{
  "d_model": 256,
  "n_kv_head": 8,
  "norm_eps": 1e-06,
  "qk_norm": false,
  "optimizer": "soap_variant",
  "lr_mult_qkv": 0.4,
  "beta1": 0.95,
  "warmup_steps": 200,
  "doc_mask": true
}
Each number is 128 + 32 x the weight over the matrix's rms, rounded and kept within 0 to 255. Layers, rows and columns count from 0. Numbers have three digits each.

# q: layer 10 attention query, 256x256, rms 0.0657, rows 174-184, columns 128-255
# k: layer 10 attention key, 256x256, rms 0.0646, rows 174-183, columns 128-255
q174:165151151159120120129234030110094170132159134172166138189147083209158151140221123115148122105150145151175184123106180058097133146126162142142180116154124179145076181100091169132189124177160086150154132170079160177145110120137098193128131083099131214132092102081098072134095163145164080123154123115169099224155132115082137134068038192137102135130159123095120177139110185085105032116091
k174:135131100146109142097134052125114135117139140133197094172169120135147181150151141111138075061160154169168109108113149098086154148155156062137155137135158183113057178079052143105129127109095098217127157115138164190130091103128142241128143038095111212113086094065120090138065160191122099109139103060162085206149188095109163146049070164135106100180137148091139111093177165102121050152136
q175:140139111116093114173139136101128147115124179088158111119144094103069180109154158138067093128215139096078133104091102157103078087091171163203139114059069122183126131103135172129117130119125085120175188113135174126119131104133187135143113169156142153169064174066170159174131090133143072157132199039123135175129147116120121114112199167045134129101133145075123123067102136113149021181092
k175:117166129092112083181176121126115163090114097101180117179106131126084143115126150125092155158180146092107149125069084145062098129110139192170137083142086152196149110099179117094130148109133082147155163090124132150136071109160206149122060203133147121109069118106202126169095111199148107169080163061068153152129113187141072130080174147069137108107111152116118125144145134112161058159057
q176:089130103099113130130080156084031151102108175144071079106147118130094148158105134097193165126128121159114129097167159115166098085114121131123136160167172102150164164139150144167126120077056113142128120119155067103099098123178065152190109109156133143098131104094133078129175173106132118130133109179164067122107105121140140145130127130142095147136123113127157135191129047174142149120104
k176:105160083085124112185098106154095132113114127142076163153121166138075133141161137108151162150105132147147145140081123122110114131121094112143180187109163087127142217125150094117096081139125089148144072205137088094175149068105121124130165127160130123091147150076167112093136182113132103158107166142144118154115092159104061125140136144134110099159137116142110181153124095097139102117099
q177:193101119146112174131153095146184110114125141191154193160059115162188138164103158152074122138191170110083149178167140087110190147100127104139158145048108185103112114145102056092154203090166061120134169133107174100114116126144117123144212109170087092159114135162109149108097096111146091068177071094125148158140158128104174115139160133093142170120148118155083107155118117106150155128089
k177:143065109112127185104141125119184094095107123187170099142087082178201175166135118202091104104173166115118166192186079087123157122122132107142126135049119179097088135163130056074117204093203115116153143111059153096135114104171122150119185069167131089145088059121119164098126138114107098102152089074106138189136146117096119145108172151098135158159141139165082145128150084119119142130094
q178:120074068204092119113160126077140192066104086114020106153086127178164158109187127161089075177096095127103160141117164125242157108108116159095163089107126074192119125158096189132128222109086085120072087115101137179161089088149173113124146115156107108139109152200055119087144144147060023143126166085143079089125122163140195107122098147159105190142151120072097174157101122091131118139159
k178:139076078128088161198060100111133201077073062091142096125098127115159120188220124188144052127121130090070078089110086108203101139139136103067170099142161094199093202100105129168158167054054165165095152100123182155123107121148145079120109097146133161161121145132096195085136202105118071137171061145088137091096155200182134137106103115101099121130186154135101150204172136076079134154110
q179:102104123133118121145097090160141086145109109206072173163100101114094119082193093124152104086137142119130114104127196145110131114155064186150109159145137104159099163125123151155107126042207078122183056139123108138150086061173086167127153054148123151144090159088106122129130122150122038132082098082162104146176074138160127120123126125108057106180107090114105205149132167132140134131152
k179:102119188164104154142114150095131150127093130171125128168141143110091118097177113136154106078170060078116092124118143149143099104086086171097089141179191136177078104091179156162138129093134095126153091160104106171072112143155091190137114087125147135160120134119116094111165121124126070116087079147116114123198092169213108145152138131142071091145125141148097168141106191167110139126177
q180:115170131148117171094132090190115038094163074102128161139122234071177165125118161129093116186155137136090134135092080090159155117133126128065092142112215131101164118125126167106153078098140191162105178150151134176134089147129118107146071084053142088125133142171127103165112113097128194137137078170145118123160082100185123140019070139149078149128080110140127124112111119154095110104162
k180:082067114156132114084172093204136061149218092095139165155118173164178158126154138131098137145151097144105119120100093097194191104156088143101112091101171057125170120149154148135124103114150122168154174236163166186108092089104178135079062097084095100144127151121144145145093148109122168123122092136102130143118103148144069136025015154145138141122122169108063160133137092139036130171139
q181:080148094140166053105148142146140088111151123187166071125113103108110160134116175129092128112138077180136119178181144134116144112121122078150114111136081105160151166156133140081157111097103167138134142163158145162052084144050132086106114217163162091129143139124214166154091138102118135177110143141120091131064091138136130191156078103075091183072072143154157195130227164095112019145122
k181:107141103162115058100141133110108100080148118159129088114141161135110161112077209131074130127118090137118072131152160119143110074132129096131132103118086089136130140082110144085154127108114121154108169093130144141089094158080114107105104235138154104124148146130143139156155141066099152185162108141130105137091108122165173156161072101072075178112103126178169144133134182151034116147130
q182:161117228164130213084130070124101134111112120145131111158153082126090179081115179098134069115116119110149100153147116176123153218195161161144102110106105112134141092099085157138134096164125134171163075144057134132125107163159147094077099089124178096168107076121127148114161092157050117096131163154155144136095115127052101199090142125173131143119054120122136228096129229155103162105113
k182:117117163159101182088129091128133129099084104133066161145134136167122182101123175115174066113120116105094124117156131116084187201166163098150100136094139111086117025082078112089100112156105150156157036176105146147191122138073121088008124108113168149106091110166134140125217107161033082127092161128163160104147144092061066171136129142132113135137055129107109244088168204143130186090087
q183:133155167094103110165107142091113111109135165119193040138052194096148125181123119162111178119072154170128133071051119093126109142226144159207087223152121108126116180106110093129106119152088101095099128130132107078141128144101134186152170177057119132122091083067166104108121065146202124100212101101144123161123143162107082130060106156132087111136134075177138139130086168120065073080121
k183:118164135134132091075128108133139122134170184119104113108020135169129176195116097142122199136130113176072061081092162131131116118192144142203122235102135122143094115120160106162117142155116078149097094110158139096149137097143109214130179163114119151136072079133142018123129084148162079124165181113140088135100134137094102134137102144144114103097143119155104097139082124168040062070115
q184:153104089168180105100187141132131131133144129073099126078103145173099176092169165121186081152109118091162171099155168236116208160104200166107097079147122074136140111141114170143137133074158185086113069160140115165146069146147179176123092121171107138111119120172114133129101132175103167141087108120104124122082077046141181179172127098114105138123161108094097170178135009152152130144187